From a checkpoint of a small transformer trained on Wikipedia.
Size: 19 layers, width 128, MLP 512 GELU, 3.9M parameters.
Each number is 500 + 40 x the weight over the matrix's rms, rounded and kept within 0 to 999. Layers, rows and columns count from 0. Numbers have three digits each.

# q: layer 5 attention query, 128x128, rms 0.309, rows 0-63, columns 0-127
# k: layer 5 attention key, 64x128, rms 0.311, rows 0-31, columns 0-127
# v: layer 5 attention value, 64x128, rms 0.259, rows 0-2, columns 0-127
# o: layer 5 attention output (transposed), 128x128, rms 0.258, rows 0-2,32-34, columns 0-127
q0:518545482482563649558469632490519419529509568508473519449506438488465494506467471540480547482535471544608511501427535523473385467573386501493445442479577551477566429402506515507538488543474548407458412436543588506501452480553534537576461403549512583564443483468511378466529495528506494578529530486478403524534440422517459520501530439457535515500538600544432559533601492497589544550415
q32:491521493494485521484550516446467508480490511488497506494450483498493476461507472541544515511512505459513485495474521518491494537515498482478495542480526526499493538507531522508460461490549440520550512509495501548537483479501523528501514490508498511510515506469489501575525503484479476480492464497498462510516493467481523479474492512481494490501494498492519540485522458500486477500493
k0:488580538508508478585450493535484411492486521494450514551469514453498544468503544532488533465504465482521483521449452554524470445533462552557509455489549511513540550435562534522509467554522547511466545515484532571520520568457554498490465473427465505562477496465509447497441486520544409580508518600528528415524458456556431511503447490456499574507489502545473539499510547464484506437503
q1:556510664502505545522459616422514643541516436498416581537486548549493554466462468542448593514508597507458474511533563467597421448492543470526412417407502439375487435464498559489470489460465529647480564556547492495392483445520426479424546515462531531453427525409543554509512398538614483534533496653551415418495529416481546453404456467569490502535502505492464495471513457497517515522471
q33:480527468467549522540471483448504507527567481520545492517489527547490437512478504528451481499502503535487480525467523535503434540493511509463475495454510500478473507513500476505476518559538472532498494456523459496484463440521494518462559555532472504492500543446471496483504530516471531511491507552521515496477494502542503485506485477492503467503503528474532496481535529504539501530488
k1:526536493577467494528442528525426566559559538442508519539576622558480476456527540458523550436496522503527481500522485445522508476554571457505514484489493421464509450491533589492422563464555445494479556506540559536488510494514520433516523512488514550498414476519487513483464559487463445455547483537477460432531473456447474558471472478524519475472483548464562555515485441532616487445475
q2:500388456478508483563476482490559512420528417495541548543505402552479466447517516516513514399552535558575590499519470459495526519395536414494529534505553553574543551603528516565547460462489413478564519545414533515580545501488515486501417507550438579350482484467552552488461511440471480433455512601521554477539554587509508487409516449536511449542488472495557442475493513470471449433535
q34:529494540495533532453472555521539495537498484510487516517472515473513461478546529562501553506539491555485479565527499477492501555493470474479478546475553539462512497494500585470476476521511501523524510488503441505532467478492509465449519513501497491470521524464519501500495566481475503471478502475516455468505499549500495467481471459466492509475555551523489535480529479527483477464534
k2:357461458511503548530477547503487484478540552509521560509464444552504496614440495442543491514499529422465514532550471525526475535492574486488514450415475520462521520513559501522576427488503501531496500513490527445494471508472522495492488491498498523489550489537524539440475515496544519437479529467506558493488556562529518502400496462541535403490464513470493498507473549475527502505520
q3:490464469595430438434508516520545533557382504511525473390493570523519411451439505487512558511583577393509574539460567528503527418532566407469425517461525560549427534537500526420519600500557442558554492452457587442456446439471529441566457436399399533489439519482473542578490483535538546473553474571526576530549550498493534473518503601552555608513453492478489435559477455528573493519594
q35:480536513485481464532536497502564539494532435493474503496480476487530480471521470483534514508495518502472484496491529513484531500506512475481500496530466498536501498517487519533489448519535484547498496482512457434491510522511462496493518490486516494493543510538529471520509501499504500513484500474482481487519497485517527534499476504467469462493546501523522517479483472464476487486458
k3:561476484458520552479457587537519555476491433568475496517466505472491467450435499550520480490548521482436510520489504540503576439556544522483498504483476556461453535571489466478564569492491513494491539480498452553484511518451504482496460546511518482451493458455486569477474546470482548547492556449480520482517563464479531519428452536454516458473501425499469424549492449522603474500420
q4:564449551568527446501475468519547483575478443522521502524450500562445544531572589468532489547546461546418575512474496504497506527483482490527553515521509391526528462501456406339510493495456525514500429432547512548568529487490581531354466446506519514540520443468538419513451501415612567493504417439573442471497531525341542467503477517499558584500495490477513398543457524530533464456604
q36:450522472514497482530498526458523527514490490461533485470489510532500455494611483502475505460500550521475496524454454467454463477519506458489513529529536492513513507477526509461544534522526470581484473508536447485544465456500561512465490542515471513466495545490484474500481489449467526511548463520521462487476567464504483451513444513526522519494491544479561512528555471540484483494526
k4:501458461504507542518434488536520478523474452485478463494447543480531495537590509469565506500525546512526566524443436470563533550499577460485481549533489485510498532497448438479491572509490433494497465493482428541596536495499498526502532490528592522503442480487464469499514525584501532472575496496478482472403504579446441483510557471507491528503378515470394471498540446539475515495499
q5:448549512495469548629462533492435515547511489495509561495485527494493486667399467569526452538506518545558477451488469436419553518400547684493361461447471379674524447512542452443494369576530494515445508479482561465483552478459429460511505555552429537565495520512561511453507556409450520468441557536426466465482509532491474531461548468573561480527526510569525420567479475481564507464462
q37:511553473521502462517514513528550497504494453514485470442524491514500471494504492526507502477464502567482512541482523497505549535490525479528491497532474476516445497504497462526469473515528508529515499500508459447471491536487506496488560535479482510508508530509517501494479531493535495516510491518477452509509511477547524478504489521480551552482564507499517490501503498466486482493466
k5:504529477455532498502417527452462497484487400473542547505490595483424568539441547559538431514464481462525472542534516529475589525471456512492526455478538513488525576487533535457455462495529526552426466528543472481458513462439470471542498535481516530510520453411499463471514559560529544438461476551454457575505503506538472505447532427499489492469484492505522500506505529466575482500491
q6:427416476427562539363464487525503458449532522530436556431635584502524653474510427449489485513491405579503535456442569400478427506504511527526572501499534432521508547560554386542571565565535491515488499544575445493488489407486321451430438523598466523533423559581449571382398529573582453490507555533539525499483524506399462547526521516540448560457639385515470493437451554578520506562449
q38:479545481492537476522490482535469485503497516478469517450491463533504480494527469523447504486519489530516479484500481496465480543489521509451515463509468554516490529374491474496504476472465448515553546489505511499527489519507505514487520458482503495459550467536505519479499498485466503514483476521505494490539495542486514469472435484447520504475457535519560485432506501457544533484476
k6:525456481513554432504466418567454531496503524561536485532571506450510499447434483417504497510598507534511444551483517469516471576480507512526517480499554506467547537506480523422473582504515516476482444551490428476551457529504436502471497477529571449531551595512490481492519534397504440515530482557454542497516488475521520536435546534650511491444513529505503509480482506498492556572429
q7:443517530492441462569510491514451461532432528516618467516556497462484582506452527637515516563503431509544500458443433572474512466579506427450565502555485501470398447546476376449551584587500488513484543497529525471466524514484564530456541547450510472504533541540460520551473454554438497537469484455441576492531526470507500482487546530439546573462510536496404498496511411478501520557476
q39:475494500523511509478509488478514536466456526509525445475496502535524480512514526542487535544539473512523463508435488489487483496487484489456431517463521471507473474543512536421517483474558490502480478528505480491508477474494471545473478511482512520487462535424453515471467510528488571485517435504529515479488503477452465546510488508466498518455491513477523500472480530507535518489488
k7:529483473494538543547564506455463505485484472545495518546517454505493550555489460517478466560435550482515468504444519532480558393535444487445511476526516490505538571483518505484531549529536547540525539513497492458559603456496521525558514551433483506556522499419535560460511501480484545556511481472478548543555512437495470530491421470492548515467524508489410463509538490531450510428511
q8:517530597428547536538465529535621482468597424460469517434414491466502523383450499577473455517465514485585400446530424543488443456555600456480469436515481484535560542550467500595482493434583430556456540492534613438518544560667619490440569468579558478479469552530503457456408490444484486410507546518493459542498565450478580493458588487513529508453605489487407544526478494404522493480451
q40:532466493510524459531525512500525504526571550509522554508524408472516503468508493486524465504496478485503493516527502448488526439595534458453546504488460508514578535473454491485503469498553562510477489495505529477507496501451498511512503491486539511499446508572476513529475443554514510507486499499463500518575493488497501458491502511487477526468522524476487472519439507459512493465532
k8:510489415512550492493477580538528465527441491457512498490463523456578478501486447456460479453492558511522490450508484504504482540505508446417492508520534508560515476479603509529528503501564481564451531484488560438481503454557586520497530541580533445473534476487555472451450533534483457571539478557536472474591515567482497528523482481506508478512514508476496509543467602468570463548475
q9:523513507555547537387508504510407496524528447484517481616503477487530500724449486648480475458449492436390474366526531473434597497526524586428506467516533525542334490475546482519514501503511542443542534502519416527506476506519586382506664502555496533512513530470430477443396389527414501435540444588496508472410554525539534557519537577540562542553387499538473556527542528495474442516440
q41:480495517491452547504473493484476503485487473517516464562478525560535522528510481506492480500484519462475507532473493532482518439513501507484541525518522521488554455510488529450533498500473504508510478474520486514530508460495543463490447463515493532503494480512518480515487488514516494495547513441508489490481507524497455501477486486521482450503468493488478507501543476499521528535531
k9:571528495601509462527467507521524475538500525487493607472516506483499512551457523545456478485479486463385548463461525470469546480459525564541529442540555520533460518478436517523526515457537563446549510493483499500504524436479490528527508511554500466490496504456535474461573428459465541477574396422588492500455507481527558527475555504492440463538491454529489536407555507485572444497513
q10:475495436512471524608453424502471468587425464520515483606445508418504625529320456568570550528507511547478548482470516490482477455543535668423469538466510421463546425587505496551502468442546484449471477502371476539488480441510430554504477529450493518623576516540503467515548569426518457456502481546454501570458482626406624470492503452455632618467466476556496499546358541506518431512510
q42:481525546494523481541480512500495465510495513510534463503496492481518536542454520467488530527513483489464484453515517492479518527443522499450480504458521497441503504504495500506546520483483545475513500508511528528480486533551501501544500528511512513486501438457522505476549482521462472493507554496518552523501458512491470535502507474483468481527454497498492495525491522509496509505544
k10:600500492512525548455493522489493467454473482538510482515509485424414472503455568517554516512513458536494520543434468483494481525478506593474479439518551463445495488491521506506503499431534464530488573504470517438551476420475482494496536474417471527530580420533521499542495491566502472535476465497487442580433548569375544432583547419561430513492509521467529483519539478472501475489496
q11:525436564563480496550520513511440494483448590469444484425526569466531575468477498599482553459527464512439500444432542478582688436566428444392485524406503481493528428516471467602578559487421418470533495544529435492534435542451490526451381545444489531549552654487516454377366414505560530570572547523505500534441514580537497632509469523719565513490626479468496520519535495428461455512470
q43:530481484534511526494489456480521492497548533543504528487519478488480536498523478509501515507507501480529492534473469525499523460529518517521521511492508437491560484566510524513532497501510524531521458543477489468498547483455511489540481508480502530550503510500497495465479473474479488505485511470482480535483508519486519471476490489517542527506516515485471514565436475549455526481530
k11:489538505524501417564494532594466539424489542576457538506517451532506477459521496539516478445531464453480536461467623491464494529451491511456475495466516480431457478534581504512501565518498454407628478511514423411502526443542553534466442461484490444500498476494535434536425563527533552546563432546490471498494494524450475602520522473547563522504485499502499490437577497520475491563450
q12:474496550508502471579502509537536526506496454581498561424468438523406547449452471409536499606472567546526538479445535528584496594476540488479593487549475419434468492426446498555456566487455506585559544369554520521509533472489549569490518425343418472470571522445469542513476455455427370437397490537517550463531523597481539480459448487469534529573470487411536485495543512496478493435509
q44:504486477514508520517456502504465465505479482493508496528544499486509497517467509507545510513452483488529528492548548516521518506477472475510509538531478494521512473428501502486457443506425505459492523487533550491572509493522521491496496453492516531475515488563508478572523455491532475500440516513459495482484505515479468499481486485551515493450437469506497485482438509474491495506485
k12:517489501543543511523477527557529524515519463469515433495501462486506517484547474466555527476529474501478526538538474488576471476497505532452519513556415496527436494538445474465511488491435404482521483477504517468537512428496529545500553497535519538570539511419528530508498512518510453503445502535472473448556599486546542456491464470476500567505524501485558463460480446482463547510446
q13:483448427455533504443579498436463552505434485498540466507467514468581603532521432538497518534381422458561551487510513422431482460550507413572539484493518490426517526528589450417476569459539520601618529418317515417520515514477442426463550541592594465465458497473454621429483468433403462525499506536529598461492487468463492551420520478495466602449444563491590551450547559519525491532532
q45:496506454485538477540527519438518520473524501509512529500535486519491498461493446464511504490462518525483475551502511486498537482508507543510522480540495475476504545514525474508489528543491536494488523507516530509514507529488494456517522506485534508524479537512495521507490449474479493486486484465490494527532488508537509498524516462479501505525505511458509533555484497496488492498502
k13:517460481486495501514507491391432490456486554508576568501503455536485458488445433433519467559527496497495489450437470469462474507534494511460536503629531504425446462502493481451500467435536494527547565447463432470561547501513458474515521506553496590484476521478532527477489525471554463528556541411511520465507528506575516534480498519514515527432503406518503545514520487568506545440550
q14:592513529526391516546549464496587408431512573526437422558506548468497488550463514496420505519498634543539551476477573476483464445437450562542505490470463480518536468547516483366651548458528500454374506571481488580465536459509401448468602480495440513557343503415525542512524528492513490452447430511505486583649566642532468526431523431526505486394458410321497527466588529486484477577485
q46:517503501518528488476566518489545480422505536488482458521501481479505540462514514508510509475519535542499507509510522521532505470468492533541520549508480451459494492465514518472481507502510562458477480489493481515464523481532490521519479493502500537518488555498503486513438454510480507479513494487471535501450527489497484525519530465516530495467484450475464540489551543518508500530502
k14:482495452479533515518520474473491545451542513511463477539569536431467515463547577494467541594560546484518493419448522519467497451389570537539569517438507510472459444450460498434567536498522487468458512515452497479459499451488488433534486483465501587564492528535509514563513576582481519486495505460592489489518541430548516462485498427513562541524519551449507486517489590469548439569490
q15:431510434439495533494479572429513548459481587520474534451433539449468556436570496567515447596525563530572416536411546391466468552563500519593546544544406496530457653468482531444471458529432448509573499567462569481484584520612520476473485439460592460551533535467585460459440499449533463541506447515497554512465406608626501651516466451459425515551491425402623486606558550447496481440411
q47:481519510518482554490555486471552502496490499495530473543482541517529475514555500508473510494506522484448497521429519500489471486494466542443543507491484523442472490452529522470491481464497448556529503494496501530457479467529516526477458475505455506494531545464456543510450508544484486461563478531511462500489509492517508496555447476476495496519513513493501462488518451473537488481472
k15:478509457440467507450506472466552547531525568489517515440479482501421494489596492548534425463488462475518477540491561543442534494483525491538476529574464462438482496524513549432504476508508514454479444487436566510449541468508472528525421454549497522519490534482508510463517443512554410574462517493467482471495520558576543574525474498516479572534478483369449512554465524480464490512454
q16:530516507529501487548499529483604538398461555517470513611464534446507395442493421536594516498535443544486521485559463479548528489463516571505464416529553482585526463506482425417462461557467588435470517392469497426539439460515497450633518554454530584500454575439394440539479445414480407455364538485551565518501453585517444543422455486531521490633484626478523519461552544506561485499471
q48:502529437519469555491529498464476519494520521511499500519488508474474506491494456527463452508509513498547495561516503505470532487568494484539529484541489526514506493533457537509525512489508510495513507481533526501550482520477483484469468527502501500540567495501499477489442462540515483482516494507544515515513527506468468482456446524490513445511527530479561503519518477456512515441512
k16:511470521521465509480439478547522466395509591520534488493473482535537480496488521473560571508489471509532500477450524570586515558491461545515496487480530477553535522526557444448557506453485494507505455475480510478436486521524508500571459540508542564520488532440392432437414468505461482433461458478510487466476527490518552513514494489433499579521463466478575493449554489484498485539447
q17:493528452441442430560500423424572467507536602469426497521376505499489624538511447416492496431553544498454560561450517486459451458488443462439422478508476494421511522422517460428436423447575410440541442578484572516486443465517503498429471617581449576536466456533527496518468535619567572443447621521593479468417478538412503555507534499475610468506563513483495453469573664545503580547557
q49:419492501536509475544483556512498472512496491476517449535499455484530482502511520475517478504500440442508526477531493501521499509484485464467504503457458507485510479487484470482524483483521460489505552523474589489485520463508503495541466481533512541510483470507538469493530466542485483520464551488473500501508463528479516484503539484537500456453490507521506482505465495516497546501565
k17:458527525487582571507568498533481555435419590449473524568427448428537526532427569487548364476488562508515556550503470459451517495483535475431533485477505538472547526467520558460523441544492517578496488487534461553481453524503494530485446489504513484556512476514519509517534539513551527545472469497555487534483469451519532386444490558535575468542567459451550494429511477555454541516603
q18:538543510463437498498469436468642517505553516484522470421526500501494488396452456500537482517528477460510522472499529532442573482506464565425498462472584652530469626537474443553520485559522449515562444475576476449515433462465546509481477516478472475562612526534446628404378538481398514561439480485539517490442488460513530431440493485504557451489557548546514514477487511532383561572535
q50:485501468480479479467538519488527511493488471478538518485435564502517511481473516469469511442457552574488508522430548482521499535456489520511482495471481536471453463492521452545487545491503504486509504487445546507459479558528530538531484476565499512478464525448493520512488537487484456507547494537503475547502526484522487503545483456481518516472504490517471490494508560517525536552525
k18:541496525537509471556565437486555514471520514504501491493489474503464493443466423464526390532539488502556430571475529492498470482517468537441495596482549527498482531466539523534557487530451538463525496523518475450447470438461539457509513535500522473462504501489439517414483447471483531404545493491507496458568498536419462470517513540516514522512523487503524526478473485474495480594438
q19:543542459454404483461541486492634563519451559407449506591447473504562506550485478451511529554451542394489474553511500504505550542585499594509552493514520450473425344489479437484538489391551593492523361610618586480573505485547500500543583574497444473593482467455450524531539515504532532449393511499468394500507536445532419541552515584465511446502485533515528513391487553522507590462471
q51:502512518487508542505499491520554512527492482496498548490528503531480488497512477518492475455479495499482422520543468496500486472514553536503481524480514499489514499480507522550447473472489475518506547480547489491520453463486483448461569535458458496502509497526505504482532491482480526448492507464492513485555492486511485501544493522478504531458495482546482500506514457519528470474466
k19:529560513487506523496505478570567548478422491444474485482444580547602525469533450460499473521418461540517484489512554540468508478464559538458497550496515511538492435429430520461515580493505536496523515515537538548526440550519429441551578533504544541528473513524460431419472498497521472525534443479480480517497456527531502405463512545483495490452459531486512462418520581478435511471483
q20:567538493522560478511445433469446513597534477580442415484398489468499477504470491511484505547459546503415431547572506494553574467464477530504452483474500411515565586403489549514455529507449462453483429425529462526515529546527546546512528438599559488459458507505493446444444530569478512539567594435655596550380590509430490452496467441514580483502523347378536563506512529459578524501515
q52:531503530461522456507517484565491464509402522477504524454517498551545481518477577485475498487545525561453455469489478512559523586479506517498484547526512524472426499516514493570435546483524486473541484482460489483543459545523466558489527462538455512486541495505501532482477529476478539489493504508547500489508488498528502495533513497452472547461499476564471456464561504505558458517497
k20:502470425499512556498465419475504522486584471528517556516453473506517518536463537498429524452471469442514523571495512470473560460591500555451504529596420473510533536472466545529457529573418453512478503463551500530460594407492513477443458544526511524511481508483542463526467455601477471537511455461516544502461469461505502494421509536510529458582518496456542531465402472487512525532535
q21:426477423583504541489509597513540538437428438511516411461539631478494388573469496521417447552542479495603606450508551528484483482429566477583669456562449492529616472519579478531516398515518589440456391517558531451561611574473581533384512348506486440567499548356427458428417386466519493511521495447429542509469598507478513488495478508549447486562513501540537517485505560464482459467580
q53:473479480486541521562448529464453511476509468496518483478526498515512514507509485474499469491513488483483496456497508490502484487510514507474519472483482495472483511508479504551497512485479517496504525483455548484486509510480508479518524504514435531483520463517475479513557501499472533499458488505526531512512472499515490523498554499481508480470506426517495490515474500520515534523492
k21:553451482543539571582452507478431419609505481561520567488479502534493477477510481493476475429495522465613527452532537533496595473469569427505574485505471534486509502475530522508561458507461546454431500552559501417545461475531466531457467519534597453556555512449487500510484471446523421472472494501501581475485538489531475506518577426472481517537493472552450465478494528491433584430489
q22:416496596487585525495489464593455556563476454515493525422525400476538556493511434462507552455490370516477446443413427486541528555501424578541450477466418472446533464571520490414469485541609494598482478440478482553587496459502527461553451551515478516470574596427515422555583473508502451462462496621501509541479547398433447552452544496447546517574445496534552549400473552599516561458456
q54:499485510540478473493505509510487469459490535484501465566461502490493557511539557532521527495515500496494559533475512526477490508509506512521543510480467492500485463541521521509529472482551516458489474470500461522428545505476474482568479463453478510503493483478491498522497512516543500447503478520493499496447524509527529526477525556508537522498501489563435482488506531501510490517449
k22:505488561489529453440490496503506518513470523501552536464490396534504533546478450447490524465596492503532569498526541423479499508555525570492511410524468499465492527485503518427500489482496566568496550498542497551491528572523491538580525522444472509567554573499539480542496546579495456490501489528511490439485520461473440494404500434501510546473570482531531515478506466529473402462492
q23:532627429489552551460513433514550460531637468457421445518505443482513397561455395489567530447523518553478507408538648547582467535586450528471457511496402564425491529532538550540574434565516444516469524550499485515507481487523406532509472407417454492520515482472425528582508443498512558425598492483556499468557475499366524441475488471450481576493394550505598576579555535535436330557499
q55:500496464508523488496469497508507499551509500530478568520542511484455470510519495500506462526462467515492459548497504492538490520516510512453541499504447506523523467454494463528500522490477483526514497495550500542537487448481525507511499542506522522445459492533550510468467533487512468493501475503492507515525508511501489491479486503521529548480496519522530481532503494490475501461478
k23:485466540536484520523481477474552559580573546428460467555464469449525469551442525462442421478481420528489510476413484483508482432518550573557518525549428602524515549503590475519499511477517520405469585539486439518511457495490447542507486444401560455540547493520483513504504522503536465527485436535533534542452539444483491472457433470458489462528499501455472499499495448612560483571541
q24:421461491451463440431554444624556470532569485484477529498542461503550431510390523502465473395519536417485553480455465504497542489587406532470540530507574460566412467500434580447563619463533416542466454396469538559513467472506534489543441423535445486508511509618546465481615633504524490414457456601519561577503606509562442517483550500573476539610468468555461450532553521465520505451412
q56:468466498460515502484489521469480492472512542479520431437491507552491510519484477481505504473490512498510529477437481496502457444461472528469501447526506487470488492502519438478490506496504487516490511540528492514507464485517532505481527520541491480487488462498450531491513488496467525520492490503491487505496503499500469518515480476509530501529441502500516468499511492505548508503510
k24:495497522450542482480493427545477480500432475541506482438479428461541553537455469463528504497519527464453568460530530544483500556503501570563542463498534557484483527496449529528535559545468475490480532504470526587573485471466528484519486445550467477507539500508532523515519462543507526553465492524449406471519566513554482559442405555494497445502570492508481444492547488456578401466494
q25:491553481492389580594438521486515497439610480498545373528522501547531593465468484488513462580433541341506563537523570528456478521563477500490560523516596448556457495478545487650443538491458542512373509380546498495484486444602448570444571415559566512437595437547503545491535585489480550445492532500462522437530513521470569410402467556588411522474599555519503434577573551500510508412541
q57:483525508494481532477525470483579491505549509502518489502491524470485511493481478506490530521506507547473522565520504550470513506475465549523514468496504506490463482545550539520503468495534480489520513499512503504437519444508527491534476516445468481480498498494490515471498546488461470504503494487487552535465489464498506509501498512497516521521497550464484471470463505528511487472461
k25:504532529467547483534507512426492450531536480470465486556503503464558562554431499455526492451465492564524511482507476514462473452438457418468497577551560525445448537503464472572530532502509460515448490470481577464554530463475530484433522428463501472489479461459458554459540561457520534520517548503448493403503527508544544502520452564561513510540455542502527505498540533461523541455548
q26:564542577487417447613502526524403505516569467498557420381487549586506475500589424553478446499449542543525428500568488433438575478464478562523427527465448525503553430506500484480485412571478463530410508273519464402582472495387600528507514498471584538516444525521564468461534567448509530623433533494516506509521453403610394527499586590550396421439448497425537477560567543457506503607567
q58:502510493469493495533411473521464487559516495512479544527519449530496482478536543457468510500489442467481496546547492439497514537529475495494517536518496527493534526459489510488558514509479456499506518473541513543526499487511538486507499516486513513483514497532493492503494494505464511487516511484458507479497531532523486463494469496510526492498477491534502538504491516499500525506506
k26:516464552433537413556507490486466493518502493428492578477489475460474450462578506526481474517448541490484547443573503491453523486532436480542514555431432487538540484480522489527485517503445483497453541479521475517514551534512518505469451461470461574472512578411473493498518533608463577452425477470467474471518459540499440534516481496550506564463466493536540518508614493530538574568544
q27:481516509511553515526456444484477489468533595588481477569427555465474526526554574553585456426515518491495565518462502413561464497535408500515583438511483563463529505406447438491561467484516523459437535440421507571570456493541535419473528476539462516509552517471531510488540515444482499424514490493504541574537476509515458554460454553434447459446510553523452511430502513618479382552477
q59:448517526508522516546461553463484479538537464528573489508489496491516471536473550489484442487527462548472468535472567509579472574498543569455490463455451520475508548484440507530508442475510489480529511467507476484496498517548459551546491450546467477549493522510468517518455483533488483520471455504519507455508464524522519493498458483526458474476507478532526481490437500547501537529485
k27:538527531562496516546568514530449455458564490544496446468549521411439516524547473465445488552542482507558505527531499512491439585485415486544481495483566454504517450454474477514487436495519503524472512530498553526589507474526567459566479490623451541527445549546463426538551477481489445466511473507540498472414519545513530509507461541506476505464429514512481444531537424551462470593449
q28:398574396526466564530461538497388593499507565458466445483501566499536529474486504546555503477461559566542497543486532526485575565514450501497441438524457566555470485438559426500439504466539524526454468567533560450490496479539461477562481508471478422548583552467411481567584500427487548457573526467476496470459561483414484470417374587549391495570479472483625350549665490598438471466451
q60:540497500469544481495430527510498502486495573468471511453485465486511553479550496487508507508480544494494481473527480487516488514491486465492515505507528464489515533509509488541509515492515536482504461567522498502531504529506506484553480462488530510483507469528509491538520499479459530502481539489513523480501487517471494497482519508471489519480462484514467494501527513509528488495508
k28:549530565428469453486445523500519561491521540468494460492499574561507477463505505518469473431539465432577500480515554502445547500448495484469535542532530505461423534490482473480517469509506486500395500528472549490482497446436436522536525492462516509442525527455495466510532505406540559478518552538524446520380481566450556564500408522435531533482497575503549476457535442545476537454511
q29:448454529452501496498550496551334440556542463529430605499480510438517499557554446612526644480612495557464484570554575412491425523531530562560512595498565502511463543562487415545564547454411633442415429558467543471546475508522543574612559529386428490403520435483388475538518540556463464481468493447493494522579463570508534434579483456581414459503584460351627408410468383546572586459547
q61:476493500440499520504461508478532514532553498500524460519498504501530506516470481502510485497522498488504508510478523505492500550525490475473528515448452478526521499509527474500477478483496532503517499510508500468521500500510495498474484518505519498509492492480524462496521490502533499504470520496515503521472472490555497467465483486517497486469487496517473524472451532479489499513523
k29:463539539499583545448396490472483546533475501447493579545531446611524549533469576563509615480446502475441433497533566474495443490482483516546538527424549609539528514468520466505541506422507496457414450494510486515548552532487475523542508490506426549489513528483501541492512494474513421553501465431469655523582519504421566463500488534508525484478504515424497472466437467501441550539493
q30:599551542442496482506489537489536527573434449506473465417561537449563515479437461541540479521525570424582421519501474545471418537584481510473481502407458609411497505564500466506533532515573491571471527545552553444594589534531553388510536446506470431522568579468551555495461552514345466458505517385574492516456559488409473476453571495404485459514544415421477483411431460590461538487575
q62:525503477506534538511525493502487505495485494441506477469481521529475508518524472517491523476525491469520491484538472523516502522553497504501487483491486485457477515512494523500467502535476502520474490550548520513509499515517503451513487468468553498461546499487497514531506477490471456480486510512488502521533507484469466534468519542517501437544537512509535513538513444504477500467513
k30:517562538449540524492545455534479540516481439478530499411515516496484463418505502517424520457534519467566470500458493459521483443511525468389521519473512522502477448462496424462433464448556521510517539524434493450479550486528600537517569492511482490481540464491474515479545478530482498458507488477535496444527453592507446503455504551475553474456517466491477466512492469493449451601523
q31:457420478408520433543540487495542463515496501425500413495564444543574433454469509561507504450460491461570521549496431540431593465601459562528561575487514536404553492514559622618563470342470530471489455475376452477543573534555506539568448475504625605491533562577528517470465445494606544560460490437514507489471471508395434420438495530578484410465429514465574459468523545385543488400600
q63:504489530465524535539495491526513493508525491479493503437487527469513438505511478498492520520498507491466538457455475522499467525462489475549484477492536558514462498493507483490513525487537460461519535501498521473479517501537503499457494468516503464535519466520526496471471503500535557517543494555520490469505477500510506517495504533504501531466484463512547466470482542435512512526486
k31:475548478485426522511535487467483474541484521521550468543481365523541423420532426504458553505526418453526530487549475583440457425531542505519517520433530482458541442496495482524501528502531502499502502497490535434530497502515481456459422522560543508426518484536480479413485510535507522524508496520464498563470585614526411514537560489545444502466473518470615527541540492448476440459541
v0:517463540448410453507481544507511490564515528461428546428560552470522494512488466462408476472401479561413503353539498557481495452534498485575582462544559520515570471547446470551457461514530500385474564516553593562468457540514535559409447486577418485465496484619556472540456545497559423488502517588528440554456531486509550597567526453435487422492559480473567483428426487533591611469493
o0:531547417541553522416496615544449526507535416394477514545542438509595308520434493506413468402451547517474433429679511426539531516498538577528467428534424599553474544413501638522509429454525511537478627511487486487413401511602442445472549466518517449423351465436507465541568437485581520473539583553479448444540431460718545501519469521457333490571457515532476521560600556517467451507417
o32:519479535524531484527487523496557521472485494501501480521484517485507497505532504495511503503484426491509516496485512493528514508482534477466506498512468511492515509525511463492519546484497491519499484492474479497488555481502467510511508480440515523478518514438504506538458525497461509500525467494499534525539492481490538507531487504485528510520474453498462502513493509510552460501536
v1:482579537518512553456512520429570517590354480461527467542554506509482599502447543464532468611475452497480578390508386418507470501553427512554401450510426550550521544492601456552486529465516420510556565506592439470508413630493462502459476464435554482574444524448431493479489494491534604449503520493472557563527620473456426516501498490505429580441503472508499546489578554414465565461567
o1:559449498536464405537481511556435430557541352424534497487496320536496436532571472354514507519448423552438514581432530510446473484440492488467478555547616407490531417640555519545565453558437527434448472429448424482457423564402380598521472548443428544497468327539426538501611648495517461499423561483418387508566358465433585346498448459525515539445368537612589474503471534458482498481563
o33:476505510478544538548493523510494486494489494489485507497489509516528495533517513499469533522522512502517510469502487513490458505477495506521517518500483537470495470511543513504495502518509477505507522477500476511491522514562506550498462486496455490492479514450530493479500501500489516522490503512511512466491490559498509529533523504505488532533487507535523514471538543495514515521517
v2:542505508392506439523515529540536536503502434444477573493481516479371473456514494482407437558525446473493479489564587498373504521490539531492475431491480542423560515485506471534509488424571553533479549565497423523477593502485562501532430528475481525532504504453487420446512563542538544635434465464509370514503515516474421551459451522531463555478554430441455529480522491513536531563542
o2:487579564471445484566460620519469443589513524508484414371545505458575520523483480570446426526498522478525448512401537398376647450574457546499378476408381551503507475531494477430541462569573472542411530406493440444480543523511454413528512449453479487585550568518578581396451618560443497530477512472372524561455392455520467524440569592495508464469455448461513437574623558454557507480352
o34:513484530486522504503495546508484480471475499472501477503507552485539486504497458500546514465506474481497501496503497528486474494447476474515527542478508510479490499483516475481528547515481452451522452462470502536486504482547516537518473501471502518475488518418517506519485524486499515494524532506566489527512459477470489478521471433529503490478530474495485468509494558548522472530531